From a checkpoint of a small transformer trained on Wikipedia: MLP 1024 squared ReLU, a variant of Adam for these matrices.
Each number is 50 + 12 x the weight over the matrix's rms, rounded and kept within 0 to 99. Layers, rows and columns count from 0.

# q: layer 6 attention query, 256x256, rms 0.0983, rows 178-191, columns 0-255
# k: layer 6 attention key, 256x256, rms 0.0979, rows 178-190, columns 0-255
q178:19 51 56 58 38 50 59 46 45 57 65 46 50 28 55 51 65 45 59 74 29 59 50 59 54 50 75 58 36 47 29 42 38 46 38 66 39 58 74 58 53 40 55 27 42 52 56 43 57 43 48 41 52 50 39 45 40 71 36 49 58 36 48 45 60 56 50 47 46 43 41 61 41 46 48 51 43 64 67 48 56 44 62 39 51 73 70 54 43 53 42 44 72 60 17 57 58 49 50 56 54 54 52 64 60 72 48 60 33 60 44 45 47 36 66 62 45 40 52 67 53 52 34 58 35 53 56 28 42 36 18 54 63 40 50 67 64 37 46 49 60 43 38 50 24 62 23 57 46 54 55 45 43 63 34 60 50 45 57 32 38 53 47 54 40 48 47 56 62 41 27 34 64 42 53 39 53 24 58 60 51 71 31 49 57 53 48 42 38 54 60 54 40 63 42 45 48 42 40 59 40 45 43 40 53 33 68 62 50 52 50 51 51 48 34 43 59 60 48 62 68 42 44 53 47 51 61 63 59 58 50 48 71 62 29 65 62 40 41 47 74 58 50 49 58 40 35 37 48 57 31 37 41 64 36 52
k178:63 43 34 73 48 35 26 46 40 78 56 45 41 52 62 39 41 40 38 47 38 57 34 36 44 63 53 56 65 49 26 59 45 63 29 64 35 54 66 55 51 22 84 63 46 53 58 49 61 43 34 50 45 56 44 65 56 36 41 74 56 35 52 46 56 55 67 35 61 33 72 44 45 27 58 35 53 58 65 43 55 64 70 52 51 48 37 61 63 52 43 59 78 43 27 55 21 50 42 36 64 40 52 39 53 32 44 64 48 43 76 35 39 55 33 45 39 39 55 65 60 62 34 58 44 50 66 29 63 46 55 51 55 51 43 45 32 47 34 64 82 34 44 68 65 46 44 47 57 44 38 48 51 47 64 56 42 50 82 28 41 34 26 52 35 45 47 28 47 47 71 52 30 54 51 66 63 46 63 52 63 31 57 45 50 62 42 50 47 26 65 44 51 57 43 46 50 49 54 56 45 49 49 22 59 56 50 65 57 50 47 53 58 47 54 75 51 43 32 42 72 45 55 54 56 33 18 52 62 47 53 47 48 55 34 43 71 54 71 46 80 50 57 38 44 61 46 78 56 65 49 47 33 56 46 43
q179:39 33 60 49 56 54 58 50 53 66 44 32 51 57 69 55 77 50 65 31 39 55 43 49 59 41 31 45 55 70 49 54 59 41 45 55 41 46 68 43 35 63 42 51 42 56 31 54 38 70 42 65 47 39 32 58 64 45 45 37 46 31 48 37 39 71 62 40 48 42 25 64 50 36 51 49 61 35 54 41 71 55 31 62 57 43 79 55 59 51 41 42 74 53 41 70 55 50 72 59 51 40 62 37 44 58 39 74 31 46 60 61 57 54 55 41 34 46 60 44 35 39 42 34 41 32 44 49 68 51 30 70 61 64 42 54 37 33 33 57 64 49 42 60 67 36 46 47 23 46 50 46 45 62 44 57 63 29 55 36 24 43 47 40 39 61 30 42 43 63 51 53 37 67 47 25 52 43 44 48 46 57 28 62 44 56 21 77 36 42 55 30 50 37 55 42 52 35 49 70 55 55 53 34 58 48 34 51 37 49 41 54 70 55 43 68 32 56 72 52 63 52 26 55 66 62 52 71 32 39 72 52 66 65 38 41 45 63 51 42 46 47 39 47 33 59 48 49 54 49 62 48 52 58 52 43
k179:47 59 53 49 70 50 58 54 47 49 43 38 16 22 58 39 23 73 55 31 82 31 54 60 35 72 64 50 59 35 60 43 43 33 41 42 57 24 48 27 51 39 59 35 28 56 46 46 80 48 46 57 34 77 52 64 43 37 60 47 55 61 44 28 50 51 51 28 38 28 36 53 49 47 54 49 59 62 47 42 44 67 42 34 43 54 53 50 21 29 48 51 58 51 41 50 44 49 52 54 42 53 54 47 34 50 46 67 42 47 25 38 57 25 51 56 35 56 54 32 32 65 52 50 49 56 24 52 47 61 32 27 50 58 43 63 72 45 45 42 45 58 25 51 59 64 47 59 75 56 38 56 60 51 51 57 39 55 74 55 35 69 50 49 49 44 73 61 55 75 70 58 73 53 53 58 38 69 47 54 54 61 48 54 51 47 36 39 50 59 48 63 71 69 59 58 49 56 66 58 58 51 65 41 55 51 43 52 49 48 57 59 60 55 43 57 38 44 47 19 52 72 49 27 65 51 35 68 41 68 59 56 65 52 71 30 50 43 44 50 48 70 51 56 42 46 75 28 62 63 40 52 50 65 60 75
q180:39 41 34 48 47 45 38 57 44 54 59 38 52 33 61 48 58 22 62 50 54 39 45 43 60 43 42 53 69 37 45 31 46 62 49 60 23 49 36 40 51 42 74 55 48 56 53 52 45 48 48 71 71 70 65 49 45 51 71 65 66 60 55 75 66 57 61 56 41 70 64 55 48 56 45 57 66 46 63 39 40 60 28 52 59 48 57 51 56 58 54 51 57 67 53 50 43 43 38 42 50 44 36 50 44 43 53 52 56 51 34 46 51 43 58 47 58 54 63 59 49 37 45 50 45 65 49 48 46 39 66 22 55 30 51 50 59 36 68 45 41 46 58 53 63 61 39 40 40 64 53 68 56 44 46 51 46 54 55 30 46 51 37 52 47 45 66 40 39 30 50 47 56 41 55 32 29 66 56 53 33 62 58 44 50 60 49 56 61 34 53 43 63 78 61 49 42 40 56 61 65 49 30 53 45 68 48 50 60 53 43 46 52 60 44 35 47 59 41 46 64 40 38 37 45 50 43 55 49 45 63 46 51 61 50 53 31 38 47 61 53 57 50 52 47 51 56 45 73 44 60 40 28 66 58 51
k180:58 49 51 49 50 36 61 61 59 77 41 60 50 68 58 55 72 32 44 63 51 45 41 37 66 64 43 50 54 61 51 53 79 68 49 39 30 50 55 46 51 61 51 64 42 43 54 78 38 40 52 42 83 69 26 30 76 47 41 60 42 44 46 44 71 76 61 61 68 54 52 55 46 57 49 47 29 46 58 53 67 52 62 50 46 59 73 62 61 39 38 46 58 63 47 55 49 65 47 54 64 43 44 46 55 40 60 34 38 55 71 42 41 58 36 57 53 53 57 57 75 61 47 54 47 46 63 62 36 62 60 70 43 47 60 49 54 41 43 53 64 53 51 45 53 49 35 55 59 44 61 44 67 67 53 38 39 56 45 28 42 36 23 38 30 41 35 42 80 42 58 49 12 29 49 61 43 49 47 35 31 38 47 50 48 79 54 71 44 49 61 75 73 51 33 49 52 46 47 55 57 54 63 67 58 75 69 43 65 56 54 59 52 55 15 47 49 38 35 61 63 61 70 67 44 49 54 60 55 43 62 26 57 66 50 40 42 57 29 65 48 55 44 60 46 81 59 45 51 43 46 38 76 49 44 53
q181:54 64 85 58 63 43 48 39 57 40 69 47 58 42 43 64 66 59 55 35 65 64 64 47 51 48 58 55 45 33 53 35 54 43 49 73 60 45 61 29 51 39 52 39 41 47 44 59 63 54 39 59 63 58 45 44 55 51 38 61 53 44 44 20 63 60 52 61 44 56 28 68 46 52 51 47 50 47 61 74 71 52 44 62 43 63 41 33 48 25 46 41 43 37 34 53 56 49 75 59 48 34 35 36 58 50 43 51 48 84 36 65 53 48 52 64 38 41 51 49 43 56 51 36 53 60 53 53 64 40 41 49 74 42 31 53 34 55 37 38 40 59 39 29 62 52 63 41 55 49 74 49 54 66 44 38 37 70 43 31 58 71 46 48 53 50 42 61 46 32 56 39 52 25 44 60 42 40 50 66 82 61 40 49 66 72 41 52 36 49 45 61 60 54 54 41 40 57 35 60 28 23 53 38 53 35 43 50 52 44 32 51 52 47 26 56 58 42 35 70 78 51 49 33 52 69 65 28 58 78 47 29 50 63 46 73 44 35 56 34 46 53 44 34 43 35 51 40 50 56 41 30 48 57 49 29
k181:57 45 61 38 33 48 60 63 54 51 63 34 57 58 49 50 30 36 48 34 66 47 49 69 52 61 49 61 37 50 40 50 52 43 72 57 60 58 50 65 39 47 61 63 65 60 71 21 24 57 62 68 59 36 67 51 33 33 57 65 56 57 58 40 63 48 21 65 30 27 47 38 47 57 44 24 47 72 52 60 33 30 56 30 66 66 60 44 45 66 58 50 47 31 74 40 44 42 50 61 49 40 36 51 38 38 43 30 42 48 48 61 40 35 76 53 51 37 59 53 25 39 56 49 32 61 49 17 45 39 49 62 50 61 60 38 49 58 45 31 50 77 48 57 58 63 22 68 51 49 46 26 49 53 23 43 53 62 54 44 58 51 50 33 39 36 37 50 58 53 58 52 40 40 42 33 60 42 50 44 57 51 57 43 59 73 31 56 55 52 47 46 33 55 41 53 58 87 71 45 62 49 50 32 34 40 41 61 47 45 56 68 57 48 68 15 59 53 30 87 62 48 63 52 56 43 44 39 60 53 35 65 34 45 55 69 62 45 71 53 46 78 65 52 52 78 35 33 43 52 43 48 63 54 51 58
q182:46 36 28 49 53 68 39 36 50 43 49 70 65 55 46 30 63 32 50 43 28 52 67 48 55 50 58 52 42 59 59 65 46 42 51 61 51 49 65 66 37 66 41 25 50 76 51 27 49 49 50 19 55 39 58 41 56 54 55 59 60 28 52 62 53 58 50 64 38 50 46 59 33 58 55 55 57 60 52 42 51 52 57 45 42 48 54 58 71 63 54 41 57 68 30 50 47 65 63 51 67 51 52 60 46 53 63 65 41 53 68 28 26 62 58 61 61 58 36 52 48 49 65 45 42 63 52 39 32 38 30 50 54 46 69 67 46 47 48 55 46 48 62 59 52 64 58 58 83 55 47 47 64 72 40 36 35 59 42 53 55 62 66 50 32 59 61 50 46 07 48 46 47 40 44 41 56 59 54 38 64 49 53 39 47 58 54 49 54 69 59 31 31 58 59 42 74 41 26 66 43 54 32 65 43 44 77 57 40 56 52 60 38 51 46 57 24 64 53 58 46 59 55 41 68 63 45 40 65 59 65 57 68 73 54 62 56 34 31 50 37 43 45 75 51 62 50 41 63 33 23 69 44 44 36 48
k182:42 74 28 49 55 34 46 71 39 42 54 59 33 34 63 46 56 34 48 50 50 35 48 26 53 31 56 34 45 22 41 59 52 41 60 56 64 63 35 60 44 43 68 43 41 48 34 67 49 35 66 58 52 45 61 39 67 67 59 32 60 35 45 52 40 54 24 57 33 55 38 44 55 43 53 59 63 33 37 38 52 41 53 48 25 55 79 50 52 65 43 45 46 52 44 57 51 38 59 45 59 61 48 52 32 78 72 25 58 60 41 52 58 52 56 62 60 55 30 46 52 43 48 66 33 66 43 39 33 59 33 71 73 28 54 50 61 55 39 33 48 60 61 52 70 49 49 27 37 44 55 49 45 25 50 36 58 52 63 54 54 61 42 64 60 64 63 59 59 40 43 77 42 70 45 45 44 39 33 55 38 65 33 53 30 35 66 52 76 42 33 55 42 76 48 57 65 49 62 48 48 47 52 50 61 51 48 56 64 47 70 47 63 49 46 61 55 47 44 54 58 67 57 41 41 45 30 61 66 62 56 51 56 53 51 48 53 45 33 57 68 30 36 54 50 44 54 49 46 51 56 48 31 27 39 32
q183:62 61 61 62 64 30 69 56 44 54 49 57 53 48 59 38 52 51 43 51 55 56 46 23 42 59 30 44 39 42 60 41 41 49 57 49 39 47 48 41 33 47 29 46 56 29 72 65 55 50 50 58 60 46 56 44 58 72 52 46 69 22 51 48 48 55 65 47 56 41 59 46 43 50 41 48 39 43 49 57 47 46 51 51 46 66 29 73 61 55 63 57 59 34 59 46 42 36 52 71 41 48 50 34 44 71 45 47 60 68 40 45 51 54 54 52 60 39 35 36 64 35 26 45 37 73 42 55 52 36 45 57 47 31 46 53 67 36 61 55 38 32 70 34 48 37 47 46 54 53 63 74 69 53 49 58 62 51 41 58 43 48 37 52 71 36 28 47 57 46 56 51 47 43 54 31 50 73 52 28 57 49 36 61 44 60 24 56 28 45 39 49 40 52 50 55 41 32 45 52 52 41 51 47 52 30 60 60 43 41 60 66 59 41 33 44 36 45 40 37 56 55 31 38 36 44 53 40 47 55 59 30 51 60 38 74 46 44 44 30 55 49 60 27 34 44 58 66 27 50 69 66 41 62 57 36
k183:55 61 46 57 54 67 50 65 41 49 66 42 58 35 44 57 52 56 38 49 47 45 66 62 61 52 49 53 42 35 56 21 27 65 35 48 65 54 82 42 51 47 60 62 54 73 52 67 43 34 41 50 31 63 45 56 43 29 53 46 55 38 47 39 57 68 28 34 68 45 38 32 40 45 50 53 62 72 57 33 43 34 53 41 71 52 36 46 60 41 47 31 73 48 58 77 74 51 58 37 40 36 24 46 51 43 40 35 27 29 42 55 71 37 44 62 55 41 65 58 48 69 41 54 38 61 51 62 32 57 48 32 34 52 51 52 52 49 49 54 56 56 59 35 55 57 45 68 52 43 49 56 65 51 32 34 47 45 47 45 43 39 64 24 27 54 41 57 36 52 85 37 34 21 66 41 47 72 52 48 54 48 54 58 75 41 70 30 70 38 39 48 40 61 47 69 41 43 49 31 26 46 68 29 66 65 45 40 39 58 65 52 30 53 44 40 43 37 31 38 56 31 50 41 34 66 63 63 19 51 55 25 53 47 67 54 25 53 61 46 47 45 59 50 40 37 44 50 36 51 63 57 66 47 32 49
q184:42 41 50 49 57 43 55 43 46 47 68 39 27 71 48 42 64 41 58 42 45 52 65 32 62 35 53 58 44 44 40 35 54 68 44 68 30 25 43 59 56 59 63 55 54 34 72 91 53 45 35 31 57 43 29 43 41 34 76 49 60 43 51 54 42 67 40 46 68 48 29 61 61 40 77 41 57 42 47 53 36 44 48 54 48 73 57 57 47 42 48 48 64 34 39 61 47 46 69 76 34 60 49 43 46 29 54 82 60 59 54 50 52 63 47 34 60 50 58 34 54 51 25 29 49 62 53 63 70 52 42 45 41 30 47 63 46 43 52 52 31 20 35 35 59 35 59 61 19 44 52 50 70 66 58 44 41 53 60 43 36 42 59 22 57 55 65 49 46 24 53 28 52 23 58 30 57 73 19 41 62 56 43 51 53 48 42 39 36 37 64 58 53 39 55 47 46 59 31 59 58 44 60 40 62 55 52 57 57 51 93 40 32 56 33 56 61 49 68 53 49 45 26 28 69 36 45 52 38 59 42 42 55 62 60 53 63 49 44 21 63 42 47 26 42 36 41 63 40 69 44 69 56 46 40 37
k184:47 48 38 43 60 38 49 43 54 80 42 49 87 62 49 79 57 40 63 55 52 49 43 52 53 43 27 15 48 63 65 43 57 82 37 73 36 45 61 41 38 59 41 62 51 30 55 59 41 68 45 38 45 42 58 62 52 36 45 78 60 60 51 65 55 46 83 47 34 52 49 42 46 27 54 49 50 55 45 72 57 52 35 55 53 33 46 37 49 35 33 57 59 62 55 51 58 51 47 36 57 30 51 34 48 55 40 53 47 54 49 55 54 64 26 59 40 55 30 60 61 56 50 57 55 50 49 58 55 69 62 66 34 79 68 31 47 60 52 57 48 63 28 42 37 32 35 39 35 67 50 30 41 55 46 21 57 51 50 42 55 67 71 57 55 46 57 43 45 77 84 51 59 30 32 24 50 43 34 44 55 53 50 52 51 48 36 65 74 49 56 51 50 56 62 43 75 53 45 42 35 63 60 48 44 54 42 34 58 64 53 40 33 65 64 34 50 57 37 55 65 40 47 56 49 60 52 48 37 41 48 57 80 44 24 38 56 47 37 71 68 25 27 59 59 77 50 67 52 38 56 49 60 54 53 43
q185:37 63 45 60 52 55 34 70 41 33 51 57 46 38 31 52 50 66 57 39 64 55 48 42 37 54 32 48 27 36 56 55 50 35 54 75 39 36 59 56 56 40 71 52 48 60 45 54 43 42 38 48 56 40 55 78 32 85 58 26 46 60 55 46 53 42 52 46 26 54 62 53 31 35 44 54 73 43 45 50 50 57 49 53 42 68 60 43 36 44 50 57 52 53 69 32 60 43 58 51 48 45 61 63 67 41 65 45 47 47 36 30 53 55 75 45 51 45 43 45 61 30 40 59 37 42 43 52 52 63 56 71 37 48 42 48 41 60 40 45 41 52 47 55 47 40 43 41 65 66 70 33 69 50 28 50 42 33 57 39 55 67 54 64 36 54 57 45 40 38 43 44 38 67 63 48 47 57 61 41 54 28 42 53 44 53 47 50 54 67 39 41 43 57 53 45 46 62 57 56 29 51 60 50 61 40 22 58 41 49 35 41 35 42 50 55 31 32 52 33 41 45 45 55 60 78 65 65 34 42 31 58 46 48 44 22 47 72 59 54 47 47 42 44 46 46 39 44 54 78 39 54 55 56 41 57
k185:41 55 49 32 38 46 53 52 53 43 53 56 56 51 66 69 44 47 48 54 47 60 39 36 53 67 18 53 82 57 44 55 39 70 66 57 56 62 57 60 31 41 64 38 39 55 53 68 56 65 62 40 36 69 42 27 27 32 51 42 44 46 54 69 58 32 43 36 40 35 50 67 48 54 45 32 50 65 71 32 54 64 41 34 53 46 59 44 64 46 34 60 73 69 50 44 42 50 36 33 34 58 53 54 49 29 33 72 63 27 49 57 58 43 32 41 33 64 71 62 48 44 35 53 52 42 33 55 38 53 43 55 76 42 50 46 58 68 57 34 70 55 43 53 52 49 31 53 66 38 35 43 57 68 47 48 45 62 34 37 59 66 31 33 54 38 66 53 63 54 61 72 34 60 48 34 69 24 59 50 42 69 55 52 49 76 51 51 70 57 65 64 41 55 53 38 56 54 44 30 44 38 48 38 72 34 45 40 55 49 47 46 62 56 57 66 37 42 64 68 61 40 36 54 38 42 68 53 73 52 64 59 42 58 46 66 40 20 45 39 52 68 43 45 39 76 59 35 59 32 66 48 68 48 62 76
q186:58 21 44 41 56 40 49 53 54 49 50 30 38 56 46 57 63 31 65 40 54 58 56 25 66 50 40 45 75 63 54 47 54 53 48 46 39 52 47 51 53 72 54 78 84 73 61 39 44 44 33 50 65 43 56 68 56 45 45 47 47 60 55 59 48 64 70 65 65 47 48 46 37 49 58 45 83 52 67 57 39 38 42 62 62 27 57 61 60 54 34 58 71 36 58 38 47 62 60 29 52 48 40 51 40 50 43 48 63 58 57 47 42 58 53 48 71 56 61 57 51 54 60 29 61 51 53 37 47 58 57 35 46 57 49 59 53 29 40 66 35 71 63 51 64 56 33 48 40 53 65 41 60 58 59 38 51 58 67 42 47 52 34 52 40 62 51 38 29 42 73 44 29 43 53 48 34 34 39 59 54 45 64 45 56 58 56 58 63 44 50 64 74 46 47 69 52 45 37 61 51 63 42 33 43 69 46 47 42 67 45 60 47 60 28 50 42 43 48 54 54 55 52 39 51 42 39 46 47 38 63 61 50 58 65 54 49 50 52 47 52 42 35 47 41 32 42 73 44 39 51 63 51 58 55 59
k186:61 41 48 34 57 55 50 57 38 28 40 52 28 38 37 43 54 88 49 47 52 41 49 40 33 54 29 48 63 57 45 55 66 41 35 44 57 48 54 51 64 47 48 47 35 37 41 36 49 58 49 67 79 59 50 64 52 54 40 75 48 25 51 46 50 58 51 53 58 47 52 37 49 60 69 34 55 64 44 66 46 56 43 37 41 41 63 52 47 49 53 62 24 35 47 61 70 28 60 54 69 66 75 69 51 67 60 48 52 56 60 47 33 48 69 51 65 44 67 37 41 47 45 51 46 32 32 49 41 55 30 26 69 45 57 72 79 49 47 51 69 34 59 65 70 44 31 38 62 58 59 61 52 49 43 59 65 36 46 76 39 71 42 41 59 51 65 43 65 51 65 35 51 57 52 50 38 32 63 55 60 61 30 59 35 37 35 51 54 66 32 42 60 70 39 46 63 72 41 45 72 24 44 70 48 44 60 46 51 47 57 70 61 42 55 58 55 41 43 55 47 33 34 39 56 50 46 39 29 66 47 43 64 61 49 35 49 66 59 56 46 44 44 57 58 29 51 58 26 55 52 55 58 44 45 42
q187:62 52 32 28 48 50 58 68 55 41 58 45 42 53 59 50 45 54 39 46 49 65 62 68 61 28 46 60 48 54 31 37 29 52 36 50 50 67 40 61 58 31 43 40 55 47 56 65 47 26 68 52 61 48 63 36 58 39 58 62 53 50 44 39 53 55 36 62 56 48 34 41 31 53 39 51 34 31 38 66 80 49 67 52 39 41 62 48 51 56 56 74 40 60 57 52 48 60 21 57 48 46 58 35 47 53 55 59 60 53 44 59 46 49 48 47 33 57 41 48 55 53 62 67 39 54 46 57 58 65 41 58 46 58 32 61 39 66 44 53 39 56 54 54 69 43 66 56 54 52 36 43 60 53 32 40 58 61 66 66 45 35 45 53 40 63 45 61 55 44 73 48 46 42 49 62 47 61 44 47 61 60 65 44 69 59 70 57 48 64 47 66 45 52 40 63 62 57 45 39 49 38 55 45 37 36 62 48 64 52 46 62 42 61 45 44 46 46 37 47 34 36 48 52 37 74 35 46 54 66 49 50 69 75 49 56 38 53 50 50 50 63 55 63 53 52 60 38 43 27 59 40 66 58 43 61
k187:63 61 40 41 25 34 63 44 71 26 51 76 52 69 39 57 45 62 42 68 62 52 40 47 47 31 53 55 36 35 62 44 61 35 50 57 67 53 63 60 36 24 76 38 52 54 64 45 58 24 58 69 28 61 53 37 47 61 51 50 35 44 52 73 56 62 54 33 58 48 65 30 46 62 46 47 40 43 39 35 51 32 61 20 55 76 38 34 45 60 61 34 45 62 66 57 36 47 25 65 49 58 68 27 53 39 32 39 38 29 51 35 56 41 72 48 47 59 75 10 73 29 78 44 58 36 62 50 46 53 43 72 25 32 46 47 41 72 38 55 64 62 55 58 56 45 60 48 49 54 55 43 76 53 37 43 38 34 25 52 43 55 53 46 47 33 43 59 51 70 40 51 64 53 32 40 56 52 26 55 27 34 50 53 54 61 18 52 50 51 19 63 62 39 49 59 40 37 44 34 58 72 42 43 40 85 58 62 46 55 59 49 62 46 79 45 61 28 26 49 43 76 65 45 43 69 73 47 48 29 27 38 44 76 68 54 82 66 54 71 27 60 49 26 47 54 66 74 30 64 20 52 70 40 45 48
q188:63 51 52 45 60 56 35 59 86 42 80 40 53 46 57 26 54 56 37 41 64 29 34 34 28 53 29 61 36 46 42 64 58 53 26 41 63 57 28 56 65 16 45 62 50 48 59 70 44 57 44 43 51 42 45 51 51 75 65 58 50 47 45 47 45 51 63 53 47 35 67 51 57 43 41 49 39 58 60 62 61 47 38 44 49 65 42 39 46 55 64 62 53 49 47 44 73 47 35 46 39 40 50 56 64 58 50 71 66 50 35 47 40 65 62 54 38 42 44 50 57 77 42 57 20 40 68 64 66 32 32 72 35 58 47 49 66 45 55 55 59 53 63 61 50 53 61 54 49 53 48 20 47 72 40 33 64 52 57 57 43 77 47 35 33 44 47 52 61 38 41 55 60 62 63 40 55 47 54 57 51 69 31 30 47 56 38 53 52 62 70 72 54 55 47 60 50 39 43 56 42 51 51 45 56 46 54 49 55 49 68 51 40 28 44 59 57 54 44 30 58 75 56 55 51 54 60 62 27 56 59 72 38 38 46 45 47 45 58 58 76 44 42 35 52 57 45 58 40 49 43 47 55 43 40 62
k188:60 36 46 59 47 69 30 49 72 26 61 57 42 51 46 64 43 64 32 81 37 71 42 41 42 68 82 48 39 69 44 60 24 52 38 54 75 59 45 62 66 49 38 39 63 52 70 51 58 34 50 54 46 22 60 75 41 41 48 73 49 32 54 48 59 40 48 46 41 63 64 43 68 65 40 67 49 48 36 44 45 38 59 40 62 38 07 54 54 55 64 49 53 34 75 56 55 48 42 71 43 53 48 45 74 71 28 53 36 41 50 31 54 54 74 44 53 32 55 62 47 40 82 47 48 63 44 52 46 44 58 39 56 39 54 54 38 52 59 39 50 58 36 41 28 41 63 44 54 62 52 51 54 51 55 54 36 68 71 37 71 46 43 52 51 32 39 55 61 39 47 48 76 55 52 61 26 54 34 59 54 54 45 61 57 40 58 36 33 43 56 36 49 73 48 49 41 58 50 50 60 48 59 54 52 73 58 40 51 35 36 47 51 47 46 43 54 49 39 62 43 41 45 26 26 63 65 36 68 70 57 46 68 50 58 50 55 34 63 71 61 53 51 53 28 61 64 52 39 48 38 64 29 46 62 43
q189:42 43 53 51 56 54 62 59 63 32 52 44 45 45 35 23 63 50 33 64 40 43 43 40 20 37 41 42 53 41 47 33 41 70 41 26 57 21 47 43 70 73 61 58 64 62 46 38 37 60 42 57 50 60 49 52 54 48 55 53 50 71 49 52 48 56 33 43 79 52 58 45 57 50 46 60 36 58 57 63 52 52 52 58 66 55 47 66 60 38 63 18 48 45 49 52 46 39 24 46 55 62 40 28 71 30 67 31 39 59 56 41 47 64 63 67 40 47 52 65 41 67 53 44 58 35 60 39 54 25 69 24 27 48 34 48 72 40 38 41 45 26 42 61 50 60 50 47 60 53 48 40 63 46 68 43 65 09 40 42 52 46 36 62 49 36 45 51 40 55 45 84 54 45 32 45 45 28 82 45 36 56 54 45 37 54 49 60 47 48 39 48 42 44 43 42 53 44 47 51 31 46 50 49 31 58 45 51 44 71 51 38 62 36 48 38 65 52 32 51 53 36 53 35 48 39 47 61 43 38 59 62 48 37 46 44 40 49 61 53 45 53 61 44 54 43 43 71 46 66 55 55 37 49 57 52
k189:58 35 52 31 47 63 55 40 71 48 39 46 40 46 57 45 31 35 62 44 45 62 42 32 41 68 56 59 42 56 36 40 42 35 59 59 69 53 40 31 52 46 46 60 25 80 37 35 62 57 50 49 82 25 41 64 35 48 30 54 39 59 49 74 39 55 33 69 63 56 50 51 61 71 37 44 45 35 40 61 34 42 27 76 41 48 51 58 51 52 46 43 71 38 49 45 73 45 51 53 57 33 42 32 80 63 58 76 70 49 68 59 52 51 55 51 56 32 42 49 55 55 52 32 49 44 51 41 53 38 54 41 52 36 58 56 38 52 53 31 58 57 71 51 48 43 53 65 48 48 30 54 43 60 66 54 44 55 44 43 37 59 29 46 45 52 46 25 53 37 54 37 43 45 40 48 72 59 65 50 57 40 32 62 54 62 54 70 42 65 51 49 60 36 69 49 50 63 39 54 26 66 42 60 55 61 47 31 61 46 47 66 38 50 41 40 50 51 75 50 42 35 64 60 66 57 40 45 54 74 55 58 46 44 44 45 57 46 59 65 58 53 75 51 39 38 53 66 80 66 44 52 73 37 47 40
q190:52 47 42 45 42 60 65 38 50 44 54 60 51 53 41 35 45 38 60 32 43 53 52 64 54 67 54 62 70 58 55 58 43 44 31 70 55 40 58 40 49 45 40 43 62 47 44 34 70 67 43 66 47 31 33 68 62 29 45 46 51 58 51 50 36 47 52 46 47 67 41 46 52 52 32 67 30 80 55 60 44 56 39 43 41 48 31 49 39 51 47 51 55 64 60 57 37 46 49 51 42 61 53 55 49 68 46 59 50 33 60 31 43 50 59 46 54 44 60 27 56 54 48 58 57 56 38 46 41 50 55 66 45 31 34 55 50 31 43 45 65 46 47 46 51 32 47 57 33 52 58 62 56 46 72 52 46 41 53 39 51 40 59 71 46 51 56 46 62 45 45 32 61 51 55 42 54 45 46 30 74 40 58 53 51 47 70 71 42 70 48 52 47 57 54 41 59 47 36 44 49 47 52 33 45 40 46 69 46 24 43 46 58 53 49 74 58 43 36 79 56 38 45 44 45 38 54 32 32 60 44 37 55 43 44 52 59 66 44 34 58 44 48 37 74 46 39 49 63 51 55 58 55 39 59 60
k190:35 43 37 51 33 47 53 33 52 40 48 50 58 64 75 54 38 50 49 57 51 38 62 41 60 67 57 60 68 62 58 49 63 47 43 62 45 53 32 50 36 55 73 30 55 28 53 68 37 49 31 60 46 48 47 75 44 47 58 48 57 50 51 50 56 51 64 55 52 36 42 43 67 61 49 50 59 36 46 52 41 32 36 54 68 62 39 41 33 58 55 41 50 43 52 58 42 41 48 44 55 54 48 53 47 55 66 65 29 59 81 54 51 37 56 48 50 97 45 38 52 46 44 42 66 52 46 52 67 51 62 64 52 53 37 44 50 48 37 50 43 55 66 31 40 42 41 45 36 40 30 71 41 54 38 57 36 54 60 42 44 82 52 47 44 34 41 57 58 58 73 48 65 61 69 26 64 49 41 38 46 37 59 57 70 68 43 57 46 37 42 50 53 44 39 49 30 50 34 40 32 36 45 62 57 31 57 50 46 47 45 54 66 52 60 61 46 61 42 36 57 62 52 60 43 61 72 63 64 61 66 48 33 42 67 63 57 37 32 44 48 31 51 61 39 78 56 59 52 52 74 42 51 49 25 83
q191:66 48 33 43 48 43 67 64 46 43 41 70 66 37 34 64 49 49 53 65 45 35 63 45 64 44 63 53 44 47 45 77 52 41 48 51 58 67 44 55 41 50 64 51 61 43 60 30 45 40 63 65 48 46 52 53 65 53 38 55 54 49 52 52 43 37 50 59 29 44 55 36 49 40 46 33 40 52 47 40 46 49 60 60 28 63 61 37 35 44 64 68 34 57 60 67 37 72 60 61 39 57 61 70 51 41 51 36 31 48 34 56 57 57 49 40 48 52 56 48 49 53 64 65 60 49 69 40 46 53 37 40 47 46 55 67 46 62 66 64 77 54 54 68 73 58 50 47 69 65 41 39 27 60 28 31 50 49 21 60 54 41 52 57 50 42 58 46 43 52 32 48 60 70 23 62 59 64 57 32 35 62 38 41 36 51 76 73 51 48 35 40 50 81 47 27 37 54 65 43 30 61 47 60 57 64 45 40 39 63 48 43 46 41 45 40 37 50 56 57 50 56 30 62 34 62 52 41 40 43 53 53 61 39 35 46 44 57 55 71 47 45 60 58 55 71 54 49 47 44 46 35 66 52 40 52